{
  "vocab_size": 21757,
  "activation": "squared_relu",
  "positions": "rope",
  "rope_fraction": 1.0,
  "tie_embeddings": false,
  "init": "trunc",
  "optimizer": "adam_atan2",
  "lr": 0.000771,
  "beta1": 0.9,
  "lr_head": 0.00294,
  "schedule": "wsd",
  "final_lr_fraction": 0.02
}
Each number is 128 + 32 x the weight over its row's rms, rounded and kept within 0 to 255. Layers, rows and columns count from 0. Numbers have three digits each. The size before them is the row's rms in percent of the matrix's.

# layer 2 MLP up, 1792x448, rms 0.0522, rows 109-215, columns 256-319
112:127125203118128154164127186200113108161169122113155109117106197121139147107152110143117181175119153148139131103087135153145157188101135084138175107158174121103147130099111110082088195127127136
012:144096160156152090100054088121128115079129159058139174173082136179085119119097111117186155137145139153110171137116122092119176071093175172106103149123150140144173090146093148047081143128067099
101:162105153116119175116145070128144127050131141111080105103123145119149129161118150083141133148163120112180175100069160191135120132100142139169106167133068141114168128152134155122197110118085102
015:141098077163144068166103127158154136103142130096154147143110110168104122133125152111139180080111177128126136062118106102145112115092169143150127158151149160113201093168088140101119166075095152
108:049110139158089103157125142141092074129177138157114120126132220121142156115057085167059089087171147074147096144159097113116075137141165055198148132135082119150149098128073123079133150136161161
106:163173147127136132111121174141108159100094168125116156181086146140109106154153136120166156116156067158105121068106138133122130118111076170122194134126082122094092073122072089093124200068154125
012:142129171154113097130069145140105070141086140099158138167135136176079145127127045161117118139140144156097189109122139118131121134079162145104169156135174110194138083125079141111111148121142172
015:126112089255160110131085132068125152070118123135185167178147156149054138148112148117121135166129105187128158109113147163139140126066130143117120175160123155158141111159096140116117154126078134
097:123085153101084157128173125134192138147148105152050247162168152136116184098137095122075145096163113129141126106139065105173088168126095207116125140146121094114118156114142081146132136078163158
107:150097135154126129096127163150077122111151151147102097133145192073123083151118086124156174113210086111159139124140079104138077175093119175138148110137089108128140092151112116132095148142087095
095:175101087189107157124079093140196112107178169120108120127112130139120135128141111128145129093164058094117115111190131089137068096153094101129113180114138106168142122099107105131107106080152139
110:120120182122127098109111082100158106072124192136114178118115125120104113116117089159156114109138130058120170135173072158141198143079130157139144137128058114092068085122130163100199106100116157
095:100113098114116077095123147108094110142096109056093120125167122106127152104141185129122140068178087092139092146135110120098110117114193070112085136113155127093092126053123137079107188042073112
102:131157160109117170113153121129122111118058134112142131207070140147150120147140116122091127104110117177076186133119143203159131151135130103121188109104161108095119110095098125070067110170105199
097:134098148194135092091116135091166162143110150147122144108103142102142086168102108129174119170131182143064121094162128145132145158066156072171161115164130104126140088196125149133122129129130132
106:111118102161177178119116138186144168119078106139131135123084109092077155087065157116155152175130101141163108128113143156152056118130112152171115114151133094150165144074093129128096094117100151
019:117131095163077156097060090092165119106112109082131127130083180146083084112123100162147136137125148152101179099127163146099106084105132112088123165140135097143187050098090137058178114177085147
105:169098110092189120141111068129169065095170145098151112124146118141086106104129121128103182152141157108153155150148108107184122169144094199148114116112111119109120125079118093129116171120108152
122:110139158198092158149137162099148107119217157140096120145151167091110115195163163188064087073123149108186101108110104113089133106123167119127167185182121143164118130140044165088176128090147159
102:100138126145208126183134142121121090096103138078127098201137051166100090068118127079113115135118174122120163079123097093079170178113087163114178101069111096150105085135121133060091098139125089
088:107180126205204080139125124104101127129121137094128131120164128122112069108082154104129160129132105173125145158153098083134091125125065111101134105159116138109169059120117106126143139165094181
103:116148139157132121043162155117090125113082175124126083185106168119059076125091141136153133159198113155208144043126175123097137093098147163101170149169077130122152077142124141154165145109119144
100:162146138055102106106068099142181177127189131119103138171140161166075121076178128164182048114126164174123128107114150101106116167130119174141125127157115078098149115128096166132101124127184059
095:120138164121107126106107138075103136109104142078141191128138153201154141132112103146171146106095120104168142107118176137149030109129120103123103111084128149147125120131118182094134058134137093
090:158109095157216110102107127162156086143147134148115122102127085177134076161107089132138111155162071125135136124131104112155168066127108140144120155104098129182166220107118113145122187136127092
093:109111165151180137115070135101116173151120075118125109142117104160122162155172163093084133071092104125125209117131193137109173176098117089119147106084152150121076075095118114142062195180166143
107:126100209129110141107101130157134166092173114095061199113106181142156133113183082134041161184099156101142125118113149145108144132100111107147177158183098183138119169126088078100155132128125138
113:160120125118111080188137150164147174075133109125133128149128155114145215092111068113101116116143118053129187086164179078142107077056148134191147118114091078106103073131131158115163112079167155
107:165183117069071155114127132092209133113090060124164079128109140136124128135113122185136115113111198102140199088105137084165069149123127145076133146161140161143098123201100150122140155152083126
108:110091175162066174150109162112092110116087118078164104169153087081151064133092158120115112073119080127121108083125128105099181145102180115143165116123183117086066107128101123119104201139115135
108:143095199155153120149083167130148094164184177116183097149073140207090154163145140113116172154129101115069109103149160127111127118104095181114103180146136099093093061173096072070147160149153137
118:143162134099100175118087149181140077152154096134096127084069128132098123139087140121118112139167087123196152079115112079123173151101124135129131169140132148087132125134102106180151167103171126
106:159130176138100127094143116149108116135129116101099172207153137138131100176180066136072117111122140134140163127099105106086158124072123163098132144179096099130153093110103130031084113116133124
097:143158138114163097134143111097090130131116153080119128106156111123117143079088133137182115152150154094134166135125144111132061144117115155138111113087086141079094146188128155147209178179178157
106:128098181159097116122146161104158135151166113119084108161066102163138085179153084133097105142102110157097188139210111110143145151129077091125140079098165158141130109138119173153076103184162131
106:161132165145122125149095125192121145105127150115161164156078136132161155130142118174117084166135110146129135095111145145152114132044106107078127157087172118180106147093102123089090167106161115
115:178104203121136067133137099166147081122122074132152152189144161117141134125104164044112097124147117110148137117135127122092090125107131155155131137169134037121126156082104127094174131095158177
080:175072139087134084101064181117164108105128196121145123120109181138119123138126105082128112125113124123156153128168106156150094173110146128126178070130121083115065155097119115149105103145132166
103:159111121107122174118108104112111122063086122093090130182107076123105155147164111145095130081161144119124152128110082164110168139032223192092190157161131154115112129116120130086085169064080123
091:120105092105100131114110105054113131115108205129090072111110155067156111066136155116163172171118060124064163085092118099102092123078129134138053100065089125106160112138116177075169125171163124
108:131108117183110139126177139120098122137113168114113100127112106111075111146058109125087172132219108127197131144101149076137145176130088133174097188186150133119110118072088119090099114095146094
096:205137135077106086108118162133121142078153063135123172123096149201124093091105168141174093108137152166110185135093118104142102142105187167200118123113128117138126123100106103106146149151127096
110:082072154078106113158137132185125124155163169119085150134091128126157189111113149163103086088111132083117133103135132147117097193106140104099116121121126108112146057149093098072157131119112139
094:162062157112175098124109170143150114154124148139192136112134105108075126126070070152178092135107154192128187069116105086138131112130181125121166141092083151129129135123119172153133136156132153
086:126117157102162116144154176169112124114147125141127133152172125167107078109107114121139158119201140146111138148147151141133101117057120192156168146138133140152060083130114136094105134122108115
015:121072105171121070147119154136146146075119128130133124159135170211132106100096106181121126117128154143159165084151145119114096077089155104102143136166138109177104099125072166051148111132085151
104:126160142147113119149085132112158194083174130052101109157109189142147099152069146111107107142172175183091144157114121091153112138098079088150158195162185173119103112158103129080165086161055160
114:116119171085097158134079111177105133165137140121141148132093150123168161104096089172126191147138151161125139140078111103128076095098061177158151140140068093094101116124117145100132191102124153
098:168088146140103130116113135091104136120202132155152155115154159114102203126110081166146098160117115116093159090144124089128060159078077089177042128097120095126154145116097152132141149126159145
106:082106144182157068143116101140170135120141098118121186118076158127142136178039100100071115150143127138109116176178137101163103141097139105201099094125146090161123149105134201090118046145105157
103:139103128138079162086127134149137085128175143133159143160047084147106174092087162133071121168115079130180118153120195104088088167134193119142115108109071114193117159165119145093068124108137128
099:181129071151162130110134179102077072153158095092126170082126123184139113134124082133063168111160080106165130089122092098053128135120119150114081117181141093126159100144125132117124106098131116
101:098142153136140089078114102079146159126139138136143090074150118113145101136081146179167124115145149132126140065153151062110128155071130076078119138130109121100161071151102079113132100060154184
105:168111125086190101138141124120123112143112192127086103113139130107122168153153089114132141156160148142118133146117186124167123160109123161127131134141162114148100134175079108135101121100169123
100:140063131154137146169063124139161128134115177093120120173118152123124156097103093125113123176171120131142143166097089174136102143099130056150121073149120164167076126120079111145085161122110092
105:110142163121146169131071135132132100108153151132061151147096127099129121102092137075121183133158121176127186033089075137099148116079097135102129114154108077121111120159095135084118132126128111
110:139198143136139099081191126134105161084091187116141091101113234126148093106119114080187149051137073108129123118109166109124117151093127151123111078109124170109094168141131123142092118117138170
100:118077165126146104131119075197088127117109128068132167200082117130065217143124122113113183155177141108157145109126098107136116118108107139119113113148156110155138121180114104112110073068143145
094:154118186079101135119150160167136183144160146112099131110083174140124114144031164173139189076180164103121163101166162196052117121118103115171071109072090142172137176108107146133143078159171167
108:138173122121109139104085141112088122117153175157174203143151115145175146083062116198146162143157131106128107138118139135160081124121136080113185155166173106116113124165123111066107190045109131
109:125075187115151159112138151108194073112185132040181114155096093118140073077151136095117119122100160101102120147094120112153150136132072107060091124114084103082144124113129152140094226157132162
116:090104136126136118108107196137179107122137078095078073158134191125137172151113140114150110127157135170099132141149119106100138164088111133132114129164161175098136140159073155124151130126133149
111:191132190120120135073171154161116130148178150156112122164124150118135138086076127137092139103171126139159136139132137120164172141109158181142156069154109083084099203139114133123159185124126126
114:117106108156112156155111112109116059130137051185170102079142135135134112122108136106162185163139116144175155121107085127093122133134093147204123112136094167132100093144115090083158106144150171
101:127099154085164098181071132113133093125118149152121106114116103167102079064083113159100104120127172173059183143125163117153103149122117125173109181115135128110137132188116110183157110144132099
100:125171115178188104110102153110154068190184156147135142085105204119165135114118185151171138126135165133133170124142166116090164135059102113090117117090122123131125146146108180136176154146081176
100:114132081091175138142097147142138171179169106120083162117167160212139116152128163146160166156124146150091107149105123167147118186128153157137115093124140107143124160082119180130176160151091092
101:205138136168174063164156143104171140126134141117133146163143170134148132112115075141055120134191124131095105103159081094116147090087084110093165126112106158094144085194119145118146162076149145
109:202084207146129124136135079104174107105146113022118108129145172142150093154145162023144190093125128070086117120088175137134111100109094194121132116142143095130095117167113164076152143118144148
112:146061114136105097142114107127087089122201118100120131119104130135151109161112106158106089066085120109041150076127116188081152139113149136182100157132125116124113122126087100056118133114116158
098:133109124131081168145197117109121088114168161147147195117153118176085171151122114149069110139143138106163133161181095083153070114102091109128125179108138120083154126147110163128087131145149139
110:150088228162136115153119109126214044101104168149108139146124146131122110162158084158107112095125129157133186049055112123113085150092144161073129149145118161139086090098115185137113130143138137
096:131220123094175117175193149135192146114180140168076148108088110131093163146088088114210098126132135152055143135125106156142080108133069133187156126112061031139137128139129130145156189118154151
097:124158127176203205168133180155060149126136126147079115129161193127125129073085134160114138125142185159133192184144132116091089077127080175176136171088099118091106148121113128137186116096125145
102:135107167181207139139148136047129126125105109061111084164110137143157102131146103143054093099211121129089129170106111150060177080076088135170173131068175158145137084075070108143140110153153171
110:116186131107148113137056094098163132126088119191148104116135157106117154145146123117106101087164120114107148125055105077155132157090141065096146145105128130125076120104095166124135088098142157
106:118099148153109108138112148187096140105097097127148133130089150126131136150148124126075126112112173146077164171159156150170127124106119123204175148164184165140091174159127099134099137119084107
097:156120125098154117084137169142088104142109111172160127117093183156168073134073164128151134081082120095074101087108120203133126140128176091121142115128135183196109122120069159136089136134172132
101:118134110139166157169113159141203154120124133112122070152088116165171089109123181119088144128091113104087127163157137126145131085121143188131180199128096094103104088097096108101157098174112174
115:116126211134115105152117136132119148073115184118112168172126137129125163175154069150095144090139137137173121127146084119122151133082136132163100151135090076073127119134121142111133076066139117
111:099144090151104144155123157164151135080168176096167158159135149112155153114070149196128152114148093136129127106154081158147087120106173098081114141147159100176113054137118123132131107102084118
109:094134180112119120125113212138144205131191129099110133130098143142096131120131103136075080151127139138094111129128168147105147169111175131117166144142111144094155132164054106079187104184133130
077:129149176112216137129122124156131119115097112125141170145173128115141180122135103115195123155126185116083131093155142130114092128116102097122155232088134120112113144145124128087220186086138124
097:131146167151059181171119150146065164097162100144083151137153164108137130110124101092077135140175128136153125101174179074140130108068110134163121103158097125113098138147109124139140099083157137
021:165129120159140097112102131169162138066152107113164102124084167113143126086140122135099177140138154169096144108106141154142077061083142092126153164115159116167154115100076129093195114156073153
098:112115103156099144134097067137135141133141091135108142088078132054137144135084120125142136128131073166065095164145115066180094094114125123132091097079116145115091146126123099058101117064079097
012:153150102165143066155110131156162159119155114092120176137135107164103173138114084179154161125123136135136161128142117169134102147098145096136129184120121085136198112180077099070130076150076140
089:112115170149140140150164103108161105122125144138164119094133129163051188075106148156108126146123119151161134119093113149163086208123172136177170065128117127077141208120117118138114146093158169
112:125118158142153155120155124133122084087171171145178156131153123117136113160137069135086155129161132116129174171077133179197084158114103128143167181090160145094095150153126120074145118076129186
013:152118140097144136156099157060119126106108111078127194165102122193091105114141072102125170146130130148109131113133129162070106100055168192158182153135187154150166123135075123108124118108119182
096:114109121158160125104075063131186163132113128088130111107100185158134145177133181165105124145136156155102175161097149112132119126133123105148139190096145141106083168081119112103184167137088120
113:179096127131121150134142128151176102146136188115168177156111122185104103189088129158110121154167198119152131172121109184135082097111121093136143169127191128129199092151087108119091134129150132
114:138081137135115147116171128148169078139135097109180123152108183114153149132175082151170193099126142110119178137114137093118110130095139163120115134134108107145163186140102147116116139093087140
021:124064155158141092117125109142132158124093136107113152170139146182106150140108133196125165127161139129182153142168155187135134131153182132146141168154168100151177112175069121091116102115130172
120:122109127136145070119050087189124123129081157148122160113080143125105102109159093126089141127113180094120224127153131149106174138128130111181169174177161127116111107175064135137145102097118151
095:142149125064095084126128095131179071158167132078130164118211201152113101062089134125174192144135161112065153117110177090123135143143088142136084122123131136106162084035142184104162115129096179
100:118176112155139075155110126116142054123127130098185185165177145170127107082082113135130233128117155117136169137132106090104104157114184136107091126092074136100171084093112114157154092144073195
099:174141139066107129112140150133141114071157138145092150165127163127091132136099123076110130142101179143109188124079081136168078140139133160191142140151143108128157137096113140121113162140114118
102:116082142150144085130110165169105124088126090168110125108116128129125143083118123048086122125101091132139142150111114114073098123107146164135135075167115123154139125131122118162124120180120064
098:143090140102148161160096087100175123117172102160079086099121165101104070096081098132148124161108062093117144111123171120122098098116095088116193209109100073085165150115136099116108109120177110
103:111162118145152110110128180114120162155156109058156074170183100158114123160117105129113152117172122082071114089125123159135155125078102116116162152147129089148113069067085077100129164139117145
108:139085159122106166089132123143120153091130124085105139120047164139113176087120108143073133079185073088133096131099104042118189149098165190153100100143146099084187146114117107066096086078061117
096:141104120155113144085163116158141097095125163120137135110088130140060155120136122154100172166161140170138152130115079147142093107135057122210134125140178092122177098082128136139142198066145170
012:125092137160126114144090117149146160097130152108138173170112150143103156083111090161096149133174165162130181052073106129158114157084124122176097169136144084116097139137104126089143181118103161
098:115116134118138143177074132123111131160179097149152145141092196212131062062059149150109123114144147105170156120075168167082096098142106171159119126158114095076113147204102181112182121143190128
096:180117141148131164149096134090167115068158122095178210145064202219036141114117128124097131151156082102221115099130077102113111109108146174141117166128102137176096143120087132186080117080118156
100:154113101121140196128127177128107085119174129147056145106127156131100112083161143094076108152110123129124141113166071149163078107113093128126139114108162077086204139139117140096089142153166101
# layer 2 MLP down (transposed), 1792x448, rms 0.0471, rows 109-215, columns 256-319
110:168140111158140135107139097114100134168111137132079152162082161111106144132095107099113107152146136149156123098119114162078135110149111107148126074084128141133130092125069097049125171156154125
012:125109149151141137131129141121093186168172120102130113066132159125088108143096090190161130149160169132146120147097154091077123204136126160104121092142149134149144206154040073167152072159133160
104:154118121127161198085161108143179163130129154118182148120159138113142094090133109117203124148091108074170086150112138138170116214107121091128134117099135127119114154112096120131153121116144072
019:148134140177084137094154132150150160133149185122087118082111079089127137139116169125121147093134131166152126173094120085144108132138144089149136124170137096174095119138154079189151131164131121
109:131118130150143105145143166159130096133182121113142142189074076158099109134132094096145110115107135152182125151158124094126114135106204145115163145125109116137144103120095132142079091132097122
106:117130091157127077143161146055167178151153157133146107143167138189122169128171126116161080117089085099098120073099174169107118060140174110156128144182114085096114141204156095127069132085170161
012:051105126139114133127114096136168115147192203141097162117102161156109139075073097065107114154144113130205198149172076081158131092128105199179116128109109160132110135135091090176190157127049113
025:110133145146123122126109130173139139141122116032096131117117144113128170138131119136133083116161148124120114141128102123148110105101133113097089133163123115120082119121116148126137151127092108
098:140093115106099127118150166133108161083162083151142117095143145000142137145145126105095203115097139111091086141161182081131121233079097191139135141146087148117092115133094143122092128112163124
106:079135107119112069134093115132165076118167110111163129150102167161117090205140102110189067146144141108129160148093157100113160115121192154132131123108127140102117141054124156124112107126142123
096:107120198148118169136131102099117125158096114174093129175143110079207129146134123080133086058120134149139063118082200129124155161159149182115109143106155106140119143185172125164073128112154144
107:047079082112142119147033096145194126148057097097145087144103125102086146102091150144102118120083134093224135072218133078123111140091177172136089131139130074145054130143171097130130112137163121
096:117101112141137115162101126100136119156136097086051117145090187167095145176106116146190097167163123116108113156108106175092079132144173107122129163214088148159182138174130112081179084124082116
105:165155120147113206113114084150171142106129096139144068106144149207089184123118130096147182174136120134085125104129182148150133147173112084127137112151159117087105105064121153110127113108148100
098:106101148141089204113079149122102131114100175072142118124172151000142057109159134119090105139147188151207152154139165114141136093105095102084125165180123080090119092154121137137156135116107098
106:158148124106091124177194103196140145145097062090123135143140111117110083091122120188116109111120161152115105090105107179150099080180066148123131130162174130139072107139126107105160115097103127
021:161146087082155152057155162159133136141156161081167145085140156092087122133122101129115095148095149225161091133151164106173117101186077122126150130138125154141186177161113081179125164127086122
104:105059116122133166154206142147154141135080101107133167100130135074134146150125106128119110063099173135148114048116154145115115148087160177159085084123128100061140155186144148140136193131140103
119:137059089141095169172110066122039166111154159098127088137137120150136121067147038169131114104117177151101162152150172146136123107144079092185104171110122161110140148135071060056175132098202150
100:183128105097163076140147131141115113184152164090136120137115161167231107082088102109138126143115084165141155076114113070147147116160115135137132160173169077151109092089095182129181092151200120
096:134167113151099104161135091104113132124128159137142041084134102049126105121138174101128183145121080125113073092174115134161101101064082140115134140129109082070160108126209150141119114131171184
104:169133113154090143118198168092136122149146065086063119123126101070143092042133106127169150154207123164165131112133165110116152169166141157092134154151127112110086119098076162141182155127126128
101:153141149158120068112072153175146117105133171125134177153130140226136106055106056163095065158105162165137111146138144108161146147116086112114120119113180088138128110152140134195160121128122063
094:113138161165149084112146114111124092155169152084130195096131153133087148133106151154143157110103154164139156140070138100124130107216086148135187113118135196136130101103138049189175133111140112
096:144089127125245128097106095082103167153128123108043075123182117116118148068142114125143126117131152093094099130186132182110081103109140075131135076125087116158167143179141158122187141120136104
105:146150073162145155152114160102118123160083095090066111134130107155126100133168140102089131091104112109144125094130134137169148120124171086104164107126065072087139119100119129143090137083124132
106:152128100131139199086111088123120154158118123105143107148058153125163127132168151152134066181131098184132107119167123150127219142135107185095156125129104067140143155159100153077141135112134163
104:071108093097108071158131141140096143130095059157105121105049164032133127128197147138095154139125167103150085109161133084128155098081111160126148140116131167105081122147151115088136107104101163
106:131178105140149123194138101101120114084128102110134106092121138098138161154125098104181118136145139115120140133067149134114103156085072128083234161154109111092140166135076058086103125096145169
113:201144146113173112188197121127144160147133141134148133131220168164125073066071101106095143144156138137165106182126111130160131126151136143153134146108167148143074139062138148194197187107084098
106:133141135169131134148129150100058152132147158094107179106146116169120128175149124128124107141106117110142167150111161125138142133135136146165155203130089102101151138217188065175118160114163102
110:131144152094148172164123074067132060113131128106171096131080103198071136156129069198149117166157112122140092142079145114097154126161152146101112148113069086078108095116153144149139174107102141
104:115153151091185116136135087113111198094141102139167126140043133082136112141111145147123130125089123077075191120173082177127074134177126146152105099140152136164105113156187109136126155189144137
097:127167118167105184108092135096089131131125125107131029093154122010112097138147145141113157145169047130111147130094146104157137090076134129126092141087120077065121149174168154156172180149143124
105:079100171083129133167125169120106086108163069180107164147107126102134070078128145087111101156121139173105136091144122144163105134145131116152156159137153116136057122107129090128166039090156110
107:154115135154032117108119154046160079161205153120164136180158161136154160111130131183209069173146178193236137132128110083128121138164151120156056143111122117085175103173129131104079147144142103
117:090126108168136095164123129161146124151117168123089127174125096125153081140118107121132139145144148135113136137096125117153037065118122093134108131155200159149128106151098141084097109131114150
095:147075124085134104080093104126109069139086141077110138103157151220156122143127156105181000143154143109153129143130106158089115144155176125092119156137101081112077129118174097125144106078116108
103:134161131166084161140130088141104148196107171153131107117128128052154130117135144143191140059111141108177106135128103082148106137125107136147133061123075084128137180129138141091101129081102160
097:122093122138121103093104109041112168151131148154181086145136138072117060139185159166148153118120077140104151104126120059139111123108110127119155156084127149100181148073238136123131123120088089
108:085160087180145063155090118121102160156102139155133131077115143107154132158100146154104127152185089106124099202108065122154127132138140112104124150169123110076181127166132167137101109088192172
100:209131135204121110142077131141104161100161166160079177146110141192200120082126071105119037121078131122130158180144140115197133158082100115112095115159132089121133080159099146187180089112112089
111:211171160117163105159156121127166098142126139134093101180090142109152042199108108101161168131145157145118136093121187088159123154096143142126208101035080102125139099097062087157158183127110071
097:119066119134109072094121155163119091107139138142082119229099152095140149152144086069070155147122152204126087101121093087131133136092144048093059127127113130159119109116191144150144144141146095
095:136176143125153075163139135164110161135112073099102155123115129194117111133129074088130081161144127152128066143128110120133108132154082071139146099145157093109090144132124129193090136149103166
028:123110166103127152159123129103121107165133126117141111149147117126098150138098174114124131130144121119121144128121132149094097139094113102123122103083147134132107131126106136129120144121124104
101:090115135102167126144119170091080138133145140100091086122125142127143126180103108135138036136163170134171153065123080156062145124186136092119126126096120127174166156189151102166198133142136095
108:111142141154139100135157147107118128139148096129118162102086163076145130073206150142109105121139149099089125126140112136097150144152184134133116135108115108147190098085123151118170122093133164
101:114163176095110061178213154133093117159135121100140124134130101190134124159114082073116142156119172146150133067117134167070131070165083136161129121141136135157126147133061118152120166132122094
106:118115110105133121151100126118094107152116169127185129096113129027068089179106068143126127170125152090106158086083114136071126092070172125151169086149103132180079097208137150121089104126131163
100:136107114121156084113111107054130155088126129087113099143082138195125082115127155140122047132132106145140119110038145097116114121101150093107196106142116124114140067060159154124134156115159148
100:181136167064107157071145113077131097153101169141167179143152191137162097086131177134152113153126060138153137159078097150098153133165116127106142197138143135098116125041136097133105102095161073
105:136133167136144123090135160143153137155126133103171176091088104120100142117087124100130165199142102133121100123139127142170097093128103118152130160127156142119141147128144143132117044168191087
105:160120146077123108117093153140137125136080098113127092103134199063116122147153105064150104160085132150033139116163138091168166144120120103182138125187141086158111120128163107075034101091169123
102:187137155132104160192133134081154148215104143104130115114111140051133132092164124149169153100135180169141101121167156100125130085143109133130086081162136168155113133083091169104043119099144103
106:103147084091080148162073176132161097171153167139095128128178156133152129159154116123142124144110112132213141127116139109132117170119135169135157134128086107108093099121117158134077131157104162
109:159117101071160120084120139162102166127140195138119083113148194061117183138100179176086153138117145099145206163100151127118112099155083158111090104182128077156179104159098101131161142168117139
103:070119161199154119099103095167067145105087115128099114095150116049152149167132165172118143125143119073182131101115157098109124139130092151124171141065145105096145143155146103160099132068149134
097:122130176109133115126129158148192156084113152161134109136169114136160112115066087071194095187139151107101051130107153180112107162135114163134160106125109154134115151057176170126081129137200121
109:051152090158083154162143143129135126102096173118122134133087114118090147138206124092140141144116172154088090143141123147162135160129182134151048132114099169164077160144205104147107123148069093
109:160154156168153177114137137178146136094100113161099146099153156087086115125117095109155127175150120128141097178129127129169082192156151145130158158091134166096126158095146117116113070126092114
111:131115104110131104159093118090135156122116114117126149132092092098125111138114172092169136159115120084168109135129081102108084042159188148164105130182114107064136172152124089126168097181083151
109:179131091116136168053191108068160139149152106131160141198084115167087165142091125134147182141070134127106106131087120138111131176109208162148092138147136125155198130127149171120192115100103119
108:111091157173165157142133158133113117126142121107142116080138135118190128114159091097179116159184113187181115108074118087115155124146116163148111126162125158162132124078154162129169157131199130
105:086131131133097075164120124143141171132106170181114105136117098103118072102128115106095092153136123162090159142114129086115145103082151108107066188157132089179122123142121124183143112109147074
102:134168118151111068163110101167141118133140054124142161108145108061129091100092177127095164176167159143093094194136171129124136096102063107094109117125102118137136174110179079177121161121115143
102:111114126130157104242109107166120107167109101126151123177116127171093129217143137101156115118151177171130083067109080152174130103089135124129162113120132155116187158098162095092154133087096092
102:127146080118217181177207092104107089128117094068092109126212118181107158104195152056196104156116122075125090100138129118094150065122166051113169148148132154153161145171135099157101175068176081
108:129120102139147119130131107108180157141137089025115102112107169084123143118125154083118137136085114086173136140139145113128077097094135119141095109124104091110121131137149114126108054103104124
112:165094144125124083102188177108104109092164140122113213118122113167120138166106119127118103160138081118130131125113118127158142093148126156127138177134146167126088150113102150128116100162146146
100:100095177161131132081125154141122077127198131136069119130119127143135122123118084123094128158156156135133126123095140112143126084084092110150140183155186118140146172141119132107081151147123156
108:149138145076115107066106111164166103129134129127106117147155121128136154174199112115168071138116128151124131183079141080131143087171133081097151139177097118095132141075129142123073147149125054
099:111091183146087163065116153111071102148083135109180115161127141115150134036150115191079120092091108136111178166108162134168066132102165115136149120135220155140107112172138099119131109109157129
099:071172109167121151173143121127152124148088084128126023071104106215158135053128138132147115153120129064187109170173169164112156160121129170126130133148055170109080193079104172133163163106101116
104:096131136147133194127156104140142159067044141089127106151129153103180115153136149128144133085143111122102099172094145096194136148141127141084101148130105144148112139172161125144110144097133142
105:172118116087089074129154132121107162158195154112105136186097126069151094116156099125118160111078107084142115146161145187153135114126114157158165102126162142119197133177169069079130183097173104
104:097114116134113069135093117080162175135089096148123142159087191103111154164150162140069077129111111168117110082158136125132125085135119172115131155149132106121082179144102105097130192097157099
104:168145101137112126130188086125163132114132144161090103105082151059159164189115135154105124160070158146171138114123152061129100150130086137152162149068150131183061124101103050128145156149059126
103:123123114145149121151069142156068182162089120086147085115105110170108136079106180164141165131118134120109127153161124166105097129169125094080143200094140131152116220095112182116202213152141116
109:175129135075093129157123151195084135147201155117133067113146108089124174107117127139174113144100131186083118196152121133199120150140099087112111146144119147098105144136134161131139143139166103
109:081111164140140134141077135105125189125097065136121117114148136105144147142175059119119081091153123126158091134148195108121098087093091123086129134145091122177124141207132134081108154096120138
113:191163134110129068118174124153173076118120146092125063142085095175141182213113109062148116148216179168111098135135165089144113154138122103093160127130011119103150071111104097124133175134087120
088:179068134112168093166118097122150156123112119132113111144144106182177086137187121178159000125153094138116150078052152088147136113197145116101155137120144123124136106136140116177187091080105157
099:107084138164051224121096139151100129085092126140138081099117128031138160111150160098193152155159087136182108139144110151132234089083113138096153202162116086164120163122157138145109071091144184
022:157154190085094103105170186114092079127126116043081163130138121143109142196087108110170100141108132122130120161145100102112098110119108123133106199153116139145123088144088048130149116173106165
090:162159134074151103083101180096151085118158176113174138126156123130114119106173123097087204117108150116110151103103099163068140109194161078098143146133115166188135055083162123184156171136163156
013:160092139164113126114142083113091127118117103133153138137185087118100109156134119142110142143125194152140160139081191084080124121030161144146088136113040145115111106143104211163123078146210172
096:059102087163121161105129133127047188122103111157104049055097097062119107122129127192152145098112165151145150128129129108161126162082127120155071069128085169110123127091154112075138159096131135
110:184148193178096081144122132124142134088122093176161125158175090103157164142098121146139107110128060121146175112082142085148115119133151106144163162168118109103140090203143104105132164180140187
013:105003130083151096125164121128164177147144116119122144177126085125178132110112071129125074083138077137136069092136096156151129123126131083172136126113090150126135134123146117180063058083097112
092:145187135136174127156115066129127107157159122143106117129172141182138123142146122171152166105111099095122142102177135122084087098164113096165123080121132153170108123049162129114146127134133166
112:078067145146109157113099138086120156091188112095117125137089125125102125157162096157130131122120161135100127123084092091138140119165133184116079163112105096149125141134115146168121144100127165
110:128159176137192081124174136133165115151100134143172124097144126136129139146150119108085115192174109120132135130055146117088095158155141141114093094145113082084168120136119211084138086180180213
023:114143116110180078057146117158143147121178098138135151111109130123131151150154109122148030106181054111122084105044090085116094086139117127129099104118142097115134137091195157106157088182124186
116:140130098126161205120098138168116114096086124153148119153180105099128132115099181085160077139086123138205148150140074132119136138150169181200191092138091155123097134181082150081074164131145089
098:145150128114128117144163089130149096061124084141106119145120117130161106119131132184135123101160094143097155074151132082133205109173081131128133116153123116107155113112203149174120120152069157
100:120125108121082146130078096124122118107173084182139159098147127146167086126113133130124175153175098145121144087148116069146152131111138142125150111127091140150221131120145086138154102095083174
104:158084127156081144126113112177129187099187182083130150136162082184125116081131141103127102133102111138087153104143149103080149127136114088120159106075127151146168133154098126156146093090083097
107:114150127123104150096174187127101098131181110143132173102130102147130136152160153136127094171169058167211103179131139162083125120090183157113160160159157104125045118090080102114163103168094073
098:120124166138145143130098137110161189087120111152075134092091147020181129082141109137130147144134189139099119129139107113179184150193146142082132136139127107148162096090118104154091136058111102
105:141092153109091068127072185138128123159145118047088131160181129175094152099202114089197145103185099130158141099131115124106084128102081090105095163185182105201124152127139144122063170072145118
106:089142150106130148100174137125104090102102076119137096103164195141172092130095130117093038130139165134131077164147072162149141123099161117068131117154135093204054067076152138123125091152116119
099:143132119153164116203112143146115140110104128120152090118139122110191079119190129162149149118102112116160138110117169175114151124177200134110124169118131115114098092099178059106170105134088123
013:065163136107072122127148162149155100172102187164128158148137128170159167087150158103162088157088098143191158070155123168101159070148116130147095167170139156144082130123111178182101137132162095
102:165122108131098142153100086079158186089172166115112180128119129161156139060086145181165084087138138171149218141134106102149116153092135081131108093134205121151119169123141146136157121106123103
100:108118152120109153110092146139146147099051079119144100121116118158121162118124091153117038122139118105125100113189145099141137163126137132113135083134082045088047139093105153116114079166133138
100:139140133098164156171115118135121176136099107168097215142049143085136056137103186152100150121126164174228143128090190103149144091159127119101179162093173125149120117158144160179160118125131183